Weights of a small GPT-style language model, trained from scratch on English Wikipedia.
Size: width 192, vocabulary 8192, 6.94M parameters.
Training: a variant of SOAP for these matrices, 4046 steps.
Each number is 500 + 25 x the weight over its row's rms, rounded and kept within 0 to 999. Layers, rows and columns count from 0. Numbers have three digits each. The size before them is the row's rms in percent of the matrix's.

# up: layer 3 MLP up, 768x192, rms 0.0715, rows 727-746, columns 128-191
# down: layer 3 MLP down (transposed), 768x192, rms 0.0716, rows 727-746, columns 128-191
up727 105:493493523447416547471485459480485501499540504562499482537500520485493522497515486514478492462516493471488478488527483538520501525503535474501459494494500465511513505516548537463484506529488487
down727 100:478485523516471495512584523526443523532513482469489462505490492462545522477471489470497473473495485508487515497500502512458475450519464500520521527532496438533517514505491497505450505495498496
up728 102:481510528489520497483532521504490481459586520535538501516473514482502536498449466515497497466482463472522511527486435526482466481506492514500523533511481486513480510530463456479494515487527504
down728 102:534481479529521493492501543484490499533501554523461497461549447494503461497518516519525467529538509479486499519495472499489525538459541473509481505521509534524487550495508513541529503473488522
up729 093:507510477459480547522470500502481503513536515495476575489501476490508498484466481516533503509505508525491485520512506517516530544492533480510461509515490456502501505507471526472499451493498506
down729 087:463530486498489469493522549528484494493501507523465494489524578475484508501485524456495478477509556419555505520491477512477489474493543514517476480476460525474486502487469504488534501536493511
up730 106:489482519504540498503494490463535503515513522508523505523518466450501565570477502454462502513485487524440480458448511494527522475495470494503487461528472465540503501495502469493486539531511496
down730 103:490491466510489508513484442494517467545517492475505491493476532477493516531493527501526538536520498499505495529471496519508477505503497501479469486524513495452485496496489520512480524532515506
up731 098:486533502487476533419504548468467514502467513516513532513456499525490509511494441517503463489510522516527482491531552547517456494478475471507540523479499509573448515485555453502467508521504513
down731 102:486542473505492498506533498506557536495514442477502496484471477486531516504521504488512517506483517477542514483561499515518455487458520517528496478538524483511501515473514548475499521473532506
up732 103:522515486473510490535521478500580484542457512509524536484513498484522459495454507465507483555504536510514506495522510476483504511521502513473490521501534538548502542524496538540505508514464511
down732 097:503506485513500505473488468489509499493527502505494508532501499467502511526529465530492522479472517518506468541522492541509563497500512455527512476487494515471496513466506484471468496514461480
up733 078:533490498537534491478521473473510512476521517502507525517488507555505460515520487519471535514480504508523478513487456523486523532462450537531509480515475530556513539496512486499578485539474498
down733 089:499488486455519495553494527482493492515523534488494504476513501406541485449464483490537477502484513478462472492491493472493506458494601479437503517496513505464506442470537502474474518490506518
up734 094:482506538428525541485457484490511467493487469511518504555451511472506546501462501525512502487526487519478537461494516497517494505530531540512480503490468529487501520545507500434520499476504544
down734 088:528489517534516481527535503493502523506469530481489479476501502534469459493477473480468468505492506495485486518492459442475477487479540499519474483499498440494486470533494463550469478441468483
up735 103:495498450473516496478475491517488527528543526473512518523538548482494493500522480507515503519485481453513481509518530468507465544507460495510514491484503496452518500521513549471517528491482516
down735 102:523496471508540446464484508482471496544492499555501465503503468486467528541516490481525512473554514547502515534501507573475474523499490509513492520500500545523553574459522490498518496530501496
up736 114:489495511547485549474512491450485517493477487478533478500442463512574494545504493532485465517492472463491509540525499547480501509474498522482505504522526469528481501511508487528453488507490492
down736 113:475481483524510477473478529480491534492531498497514488450514478493495495531497487467492476530521512489514505488480494471518485496518518500503547501493556491504476554479528507502493495502549491
up737 102:549485476464464524519520458504454460473490513510526494495496511504538545501478523486526472504487557475536538507511484504513497491536521495476523526501488499523498535476521494544455486545476493
down737 098:473510508576503507481502507492492460483475476530509512508490484509450486520465510491487512536507508498511484535513512511505491499478489532510505500494531512474461499499473500474525484507528507
up738 101:490499497527494504513502497549487487506477515490532466458461498490519497490514517484502513499465465494479507490466484499477465514502480518505511448500521507511493518522524516484497510498491502
down738 107:513480531495509485520513491511500521519487511501477509485478534518515549472473476493506500517531542498521485479509497447490512500467516522526495463477485500511488525505521498513465475521549522
up739 089:463512506470521469541502500462541483535514518524478502489508508454539484474507459512532497517498469506524508524516512443517449529484492507528476498460508547500535506505505481505487497473517501
down739 098:491522451526550497485498492487460459472511503466527491528505480541496477487465475461499503450462466495459510518463528540485451536509552512537543507483511520516528486502548498511502551500526510
up740 098:516473495500535512537501488539484479514494506540489498485515520498514466480497489501554512503460488489473505539504511541486437509504479516449478465485540484475492465460466545484479509534449521
down740 104:509507476480502533513471564484494537500529520508522499507516509497477518483453462493462532496466504482473432520524479490517546517498495482514487494515514529463484461493516499479509512509500515
up741 095:505516476419462488531516507528539487468545468523487483455492512478488511539490534492515488491477502492512499526546541525489549501459484506510485480517481495469505472518484500467490509512504501
down741 101:519492486494478499463452507464481531516522516499542500498537506483505564532508499503513517536525496497476534498478484464512458459522494493501487516502517515507518497453520454528537476492549557
up742 096:533492486455490510527482513538470459517490489530513515537501472504465507502503469470508528495517512492499487498494498505551500484528488520529449529525419502514465519506506506486465520520500472
down742 096:509480482529497518483452504494484528491510506483494458512499472547493493488518497542496563541487497454417511494492512472519481463505492505469489502504495503507505489523475507473463497497508506
up743 095:534547534461519466471507510471477487465534536458524513484497479521529522541523494526529508489514528480511480547482492520492468511494526475479487461521530536497495474500485489545503487462544531
down743 097:493477537520540525524516493522495493524480483516484499503486466449520507444497539495514467514492487499496499541495493530530535551495508479533479471491482498487530490523491528508463541546442514
up744 106:501493478529485523474514518481488500484513510516474466492524468472479473455493517498500502478492541500470505490502517533503532556521487504507539500506517530446483500502550520461477531466514521
down744 107:497469482529524467523490497519497509534486510501475534462469493519522544478460530499506514504477510475455523499491509494463459496492492520527575496542582466496533537534499498519524499506519486
up745 099:495517480503491520465540526519511505507522489479485493522512539504519487549515523544462524543515537500532494530478475487497500496496506487473499504522449477440566521500494501513479465496483515
down745 105:534520458508541468518511527473498489484489435491485479527540514542523481498461507479495524462477472496468508443504490527485495454533507505519483545503503493467535538510507514491512532518478538
up746 091:520502448523492508504484490502513512517496493558516555499580453477490479501401486492509507531525494551518504557482482528448465572496512490474486518525474510467544474528499503513519505505531512
down746 099:526534485466480535510490543533480478503519477502494556521513499487483453475467490494525499533473504492481492512505500469540483489527515501459496480492529522472510538545481510498509493461472511